{
  "n_layer": 11,
  "d_model": 256,
  "n_head": 3,
  "n_kv_head": 1,
  "head_dim": 128,
  "d_mlp": 1024,
  "vocab_size": 3624,
  "activation": "squared_relu",
  "norm": "rmsnorm",
  "norm_place": "pre",
  "norm_eps": 1e-05,
  "positions": "rope",
  "rope_base": 85500.0,
  "rope_fraction": 1.0,
  "qk_norm": true,
  "attn_scale": 0.0884,
  "bias": "none",
  "tie_embeddings": false,
  "parallel_block": false,
  "extras": ["capped logits"],
  "init": "orth",
  "init_std_qkv": 0.0316,
  "init_std_o": 0.0,
  "init_std_up": 0.0316,
  "init_std_down": 0.0,
  "optimizer": "adam_variant",
  "lr": 0.00125,
  "beta1": 0.95,
  "beta2": 0.99,
  "weight_decay": 0.12,
  "lr_head": 0.00865,
  "warmup_steps": 545,
  "schedule": "wsd",
  "decay_fraction": 0.718,
  "decay_shape": "linear",
  "final_lr_fraction": 0.0,
  "batch_tokens": 65536,
  "seq_len": 256,
  "doc_mask": true,
  "train_tokens": 661500000,
  "steps": 10094,
  "dataset": "wikipedia_en"
}
Each number is 128 + 32 x the weight over its row's rms, rounded and kept within 0 to 255. Layers, rows and columns count from 0. Numbers have three digits each. The size before them is the row's rms in percent of the matrix's.

# layer 7 MLP down (transposed), 1024x256, rms 0.0652, rows 422-434, columns 0-255
094:127177070156152114136161092149117077142139160161106166142176113159112127101150139108132122144104134110141089125170184145116135137146075129125112114066144103126068159177145153066103118157185138193161172121166108152134096139064159143147180118147128079150090155119132063125160130185117172168090187072111125121122145134146136084114159151187096074195104137073075122117144163100181135139140103136101175145114107073148121137099154147125130121096093131138086174053132139080154131110094144186166103150113183072152091197089096088136133139142154179131127218128139181106140161119114119111170112154114089136144097204101145065143096044114149113116117164158135204132120146142159108117124156103069105160097122139101094146083116141149122211131146139123094096138176096155105113154164122
094:093194092088097173056125085143144143103132196106074025143110069095122107100105141126059069118137126151149150143100085122119096157106093098139136149150123148140139053095160133154125162068110128086122152106092148129072135096182103144186141150151090098113101139112130050174140175170112148141132158149118092061113168127087141129119139033149129105117133162101091143139157139107096181071106148113135145124120117150147207132112179153149101163118130147087129102181102087107145118109140177110112175122120118106112069141110166134071142097123152164132184159123144125089072144113106138138141154132142113027138106116110101109069131164131122142106121097130082148186135095152137142128133102101124118149144137203129081160130103184099087191117152161149110183101134105093138129111047147
109:102136120131188095145142131125152140112100166130067101142157134113143120122129119122123116177122064173184155211108076131082123130099062131168156081080118143103124109128131172126121152171134147119144113126092119087140165120123140059124095133169105137122109166101108100180098144092129163139141073168124119105115081168143151167164171142077174106118203114119121126164076194129100089181144107148200084105163116131133124082099180146144157124164124051158126073142149174153073226143131151214070094144144135098084122194122116100093153176132160133098130070116143096084108143178121147195090125155147124173117133148114075155139125150120105142156160145146177067141143103141149139094128162108121123143067106095147155130137153212125136142166127109119084152214135112138156127114139083
106:119098109138144128081091095084104150134130130068212161111124075111125048093136205194177146098160170177164147113157136208108142172100111130124131168178135174087154120097119126121175124101089088144150138175117128152083060131139080162142152131143059123145082100147116160069086152170124113120142164117174173124134109097151107137146099153133093090130085098141120096125188195186224124138127087100115112103079119068145112086140133113105140100104164119089089144069197110126152173149124123109127165106181096161141156138112136168118090158127114102203064126158119118088196167154150110175113185171129147114126174139089149111108153154081071115132110113132091180124111141102120113099130110192142161115112088100113109120094078142175127121117121133125146129096086119144143116113140090
086:112159090075182111214207083091177124115177180122083085153139099112128091098096108129135144132149134150133149135120168153165160148093126092100100109108135129090108101169098100134098147139076138141096131133118125141178193120104125148088150114165088104187152100130099145157084069164128157132110084142132113136166128157114128086150107147150121160096157101137000108192134117112181066152152146150133113153170152126089134103129115114137045125104106075168110137161130110127119139129149090160178093133118126114113127121151119116082124121081122177155147195110105118168128102138116138174086166083145159121126104157112103140150118133169110113123132130085119144149148138158140126165122084113137165107130122097091086157180085255151138090119143087120134136100193200133078112127116182
106:142083121167117132168117112158132163117087139210129230112098100141122152136131155181176171102107063124054132133107103136126129112119105126149193098173128112147147082103149123130079128134106119145109127115130130115182139156098151113085117100097054132135177134161120165096042151130159118164218100050175156124118113106156131156128082153166155127183186132157130169159182092097145178144145110162123117083109111164200169096097140083087117147070071085108112123120093137164123111131113107071097144136120123163118137110141171162143145118142094164095099170130141133237203129141117126149059116076093149155108109081064113183136123169140126068144187150105121088162124134142114107080130079114090116139128142159142096113111120161145158138078080139110142147140106165124147146116122119
106:083091109125174130155059169070145140158134167072127130121126116111100161104086128098098143139141060128112089168118123109166114153220128086122085124121148159166207120142118125104124096119178094104117134138136134123124164092049129143178118154116136113110171169146161083171135151156130098120142075119122194117139168162156129094160142134133137176130126133076100151131163135131141111152139137137136162089086090175170079106153068085080186098180126138142159154120113112161130141191137118140056090162123122147128120097079143080120097107153146114116202243157127162172155049113147129081093150089117102106134104134100160118103130105125112112096151084101169109146136130166117146146176162075091115121122108107073124090095088077109149115156128060144143137164123147122036160120204096
102:146093130109145148137111143152102106151120160133132141111094154137192148170144129168163103172120097083096083147090123169125136135142099207134105152172155095078174144123152153103174093190106084100156178142070133153149163166115125048142145088092141108164097153123059116158152125144092091088150127135160126119079096101087126154108102132141145161118163133139145132109117196131129164058038133133120143184090129158134151093117166108110114158113118151109094144122116156132071166130083149165166083084153163134139170092116150085120120074180158139119137092167077106152137090180076121159064160126073133148154169109111122112115125124114071151127094132175154149126100136190148042132191158187102141116152112071113123162150128098130145082163175128100128061087217074155118140096149078
093:168119062129140157213107111057149126140131129100155104158149165075130087102147173167116173069091125105079182139130149091136156112135150086122089079168180133133096102140154199141071121111098134127151103128147153102133147114205063081128168103158093118124118107184233129142082134140158158133087131146087180080153138114107083097183109076162118145143111170123139135118075146108084153116093109124068099169158135181128112157093128079167175121114138110150123104119121140171132107103160075122139103119198132153149149098138127164138071122131156147141133093103168128136156156080161118143077128129161145149112141145096121086096143188137121157075117145138089220147061149141095072112124142111116100107125122097159105106076153131098096079102129097190183177134083106137092169090143156
092:102148109131114083119117120080124103106100079149146104125058135142152142088155085100142106141122120094112073187143185110167113151142172162139141102111167134145142157125097100040184157121103170118067126105132162106212113105128141095129118029177147124146183138092104158089174079100091109115105078096211152060132106106058162178094123100134091178169122148083022115148062101187139081172127144083118128072113158113117147154156123140107095098122168129161089106059104127179104142114068125110135134128118106058105125130148103123109130138161121136128118154118151121166150109116095148137089090102104094143157169113129159150121141175122127103158142136079142178165124128115129128078160134122110086136132129096146111103109105156059199166119126091108194151111163132098136113092148174
102:161148115137142125120149202112120107141136166093125101172053108104093150116117118149115135094171095118134141083109156158104094144222171141118152044109090152117154137080150126128106139104091150161100168166118156103098154202170147129086137132195175106160125154215145212080122074137158178154061154147142100091169146142125090123133157172126094117091106154145178141175162131159130073137115077133127123088074155093147121121163137214072152093115113104131072130112160085142143138113138136117113160129138158144107160135172156104167122138145109144176124100168099109107142155160117119095122123148127108138132088093045170112124154108157121187171098145070079121109104162092158112086161168187128148126115091131161096068141152074129179099104196124118110110157157127153128096200097145
100:157154132176154119160187091133174115100121119147153115139166117140150179168163146106169116118115125082089088098128157170104164133196115092162129060123145111118186054143073151141153139132143142132129132132146222140087116087090138110114090128101160125123194078154095118092109158150136107128074113100110174133114135145145202194132117076111145125096191121098092145089113141131145101104135080117128123100102120151133101071147103096148189106126138147121106097108184117108107159134137082135122121142208146064117139117165097120116064127096137170093093111054158129122078129156170082108090162197166156158116145157124143115128109147150132124129169124161071094129132175087160118088171156144212112168163092109237124107142089135088093175132151161127095195134112055130105140147113149
113:113136140163090105100099121122139139160127120134135071094094162119098142131079091067091180138083095154177095104117137077109148204135104078122176143194141062087128073133127129125102126122108130116169113154119141143160129109132165132129097136144133073160153159119112136081101163059158146113087133114092054122150113102118195153129132097155150184161129115122232182158180146074140120148123126098105143134118201121132137116141131110137105204131156064137119147166107140118157132085127121074126100182137166132116100175142200135156187124093085121113095011107108110151105172116131097158104106180078126080138128136118163099093145120101112115137163131090146115140093116128153171086149138055101188121103117144076128106157132046120112085134097131200168124127089170144125152136146086
# layer 7 MLP up, 1024x256, rms 0.0725, rows 423-435, columns 0-255
093:153080157081087154147168091122068135129097110072133155166192089103108149138107133123141137122160130143129140078098111110104120079065105142157127103052137106123189140101153128094163180134129106101167133120038108134142163149136100148137122141145169091107161120126118144194147105163156099115124136095150136114124132106042094172114203150110090169069132146155153124145155130156095182095123141138158148195111083168148096061183085139159144146159197159140143195167088127071117136139133100190149169152128113097132089113156137160154149083164181111133181128139114105185120132159097098174097115112094100078129098075109096140148178125154130138128075137111138114210092111141107083156154115100131143123030100087114124168073125102113183152133126094102099084138145196121118153117100106
114:165149128131115167168137114122098134102133188108121122118124127141091060094080109129095169170126141139134140103157188144108140128100137145104162100146126094131079148104150188140132093179151136098090133120109145115109102124222129169142114133182154138087107157110147097120080087127167092119164159133168138137158146112107143141139180105106183097146119122114153113140163134089082120213076130182078111159182119144171114106093141126057093176125158130141209091128094180130086133073084113179119122086185130141152118130175098156190108131109118092141185070113137184076136151085100155113127132081130147160165170155140110174095165192094098182130112145155149151087160053114136106117161117147156149196134101060128197084109089079166162112174129162123153126181117119105125169132058125
104:154076201152133097140129154119141079138149104165144135107075069146075127160168107129113144116131123115149090095138158093131142114115119085145154106134063106226120131117153166166109096151149192151129113133069182106125191100121151155066175078103084118061177129146137082138064100121148133126112194170157146119145149115131090077124137133125072136161099098167130103146163157167151108147109093106119160137143146115144092182081098153128114152148107098143082147111140131077125156094158068151190157088112093151116079093153110165157153196103037158155152112136154139088123163119108115147122126104132117133135108151135082107133169178141128075101135121161155094148195078136169155134091116175105161122111175089171146240134097079151166087196107168096115156140149117152158126112132091
085:126152096129105143138149151152075143166078161138099136055171104088134117127147067119117138144157156140108177130154110118077097151168085101162111122118169148120172179141135075138146217108149129156172144074139142126081137114179164072174232147130131211125161127089121174107182117196124081142210158149080074175105109105125129127074114101139114124184139115151114107133130133169075200142110156129108116128098195118141107131131072144167156120170161140119145109110127115090126140134078128182149159119156116111100220150162103132118165127083143078078105130097208127126104105135107140128116180116187069159099096132090120073132115128093119140132122093134127161194153107225148159094100139100154130126072096127145170112123129133127171147161120111140138133110169111100140139125150097
105:126107173137131140176055112109110092111109096137162136167141080073118133155109147090089155122162164161092133155125103121070163120101148083175043114144156132178088159139148144168164126104126145129157122150088118129179087130113135185085149078117112131146155156089130150095118130114076104147167126109135097109116150074122140091155059097118131175049126116092155107160124131153063121118131123182118103169162163131135162175109072172130164157162114113168113121097214110160180113158124077128149101114165138065162147069156134196128087134158057120072116103102146164124130158152143096153124100100120094112173131101136080120086169119128081103153138121080120198162154146167099140110123145120080079122159087079171090091131141125184122089109121138101136157145059173119154105109071036
108:159092130149096092154121115111131164105135078117145182139104161151084114186136132152108142090128146146046150086081141117121165139155135206090081115137148125172148087127170064179138094144152146105146178066092141102126184140114118153142124158161130111107091093104159148127164133139219129198072144125124140157103163165124105146120149153168106116114180091097161126096136131115101171153086130078027085147127148104132165121067109129102136110136096168148117151133184139085174158120024088070135120168143155154119118108108148149165074154061065092131176141143150147111146160191142049129124146084124117148064102120135123156079135137114070083082078097144053140132083193122139122160137128098114097095137133156123136100121071105179145136123095101127140142157130158122148125108125139
101:158169185140155140123115089163133169139060125170189162117136103099091120129145053192115137153194135095154151125156121142119142068084102121142118071147128134121170117167130110127171155180096111133128128118142174099154155108125098057098083116151112173104118099110167090187102132091126135177128177119134095083057117118096150068157183074106088113129077120069180064086140102101147128159098102142137093139117122128104085126131183135102131125106156156097116092121116103135098121160130060100136045150149132144141107143182094208204111147171141096118134105117096157124100185147113135120103117067123191147039175175174172133117103118105104097133114085091119155092149126130132149118154081100155145125068099143158086095108129066140115110119182144118185164151082133121089108133130113
094:069146164114199096147123164164124151161071138160157076090156141097092098166074088165148123157156135129090086113083107099067102091077094110126135115003159115141081158178107112122175149110115147156093177102146133126104103089103144114165078120094156150128185115113113147099138130138106155111125175130190063127077111136177145169076130125099115118150072125108162134188125127129140094140102189142144118120095072094190118105126098128132083184134098105101115139141093141094146157159095175187149144182102189142122131132155204106108131093119172079148074134125086153114193101131126148154117142140173112137120102108127119108150163132142159086152129136141150124079140221170097156138103107148084171154135138086070061164142116105096143084103132165140138133098157135083147121145175173
090:156078207089152115200151097104156094109114085159111129104139144089101128094150082171153095124155104121121104127111110056078106084134083109126188173077105145133104193150135170115162134187125103117124124122172089191120120089143120129086162053116137197148096127178134123124095075126130145159120160112124117053127116119104147118107123106086154169155116125120133143148179122117157190151111072140158140120099136216167168105118087101162145106107101156119126123142047151068099148121165145113184123085094145123126100090181152113152109149108167125151100106137184076145119168125108121152091126183146089090153143127117180125168164094158124132177164174100118129102096123157069165116134143175098197146129111086126140098133072107146136189177104228084148086121085107123123124093157137
105:154165142079106115110095131091121187172139132080086120115112113132089179126140128135085114138107156159154119069159091100049116140201154136112113143139075126141122128166155085125125168086133151115176146130075107108153125132132079109146167143140166174113110177157143156096104072145122123103102158177108014061157114134074114114140138106092113158141101152067153093142142124099121157166144158112071101098082220128166104191164075088090173128133161114152142201124167133126189141062154114146091185151149128151116157151193107098155077136126131073141132095128129131154153158161090151153087136134177147101121089072109132089109174118167149132094139130146043147122131163127124118145126147112167129142057089103135141185142091084163135098110114201126112158169125139140142077150082124
101:088185124097140081135150159094111101157094110144089149099098109095125159103113118150119149142156146116126112132177254119122132152141089131098016117088157076116188089130133138163172123164129169137161193132133104127049113102137120130095132126093096136104165131146125135160132139150095096149113130122120085186085114140135131160130083202131113077167140140111125122052176129154156146126113099200150075114131129094107118082066136077140063155159124116113131134122133100111153082124158163164183154164086156081185088149189138134120115110045179101096163095127120142083193118133093138106168098140175131090135134133164122109116133129113108093097190139094118161184095145147154137085117138113205087096112127134142185121150130107125121136165178135150142173174096164052136108104116129
111:132145136136103154114143095124082172108121133165111092117109130098124191129107094073173209087140123119139159150185168063096133165163135089097136100094052135151117135149146103121104124120078106157108126084138098079184138083172125103146126100135105111069145164114123112071137105151083109182107145097163036156128129117108147095152153105133139151150116148130145146157199127162104143147097158107172156131080171165153083147204071104124122158139098130154108171133161115147105147092120102075146137056143145098072181146169158140186107230142097106108100122119094135162143115118121137162132092156152114147162124141159113132140124131140130114108077072111174120173147117170087202096191141039190067166070166143129131103166054106130127131162133148161157098142097137166138107112129114
095:157113129150084138147105167129084158109123142149104160105191096063121179156175111131207142132118089091139173088101145125142170148157080135130070109130166130155131170113152162132159104203145208105112170156131150109083131131141099136097171118146083174200166075107087174140167093077192155165171136158125108130062143200117096118094077118149130146098166166147131133161134159096101114178094120185119147137119116083140163152176144075116141127186118064120125113193064110123146085081076156109114140059121121103095156044085122147129140211157120092134141128099108127135125096117132118086172164141157086151095142160143116122081112123130087085085112139102121109188119076132124159122142162143105165126149121147068103115142108115163128151090178118111140118122109145131200069129138104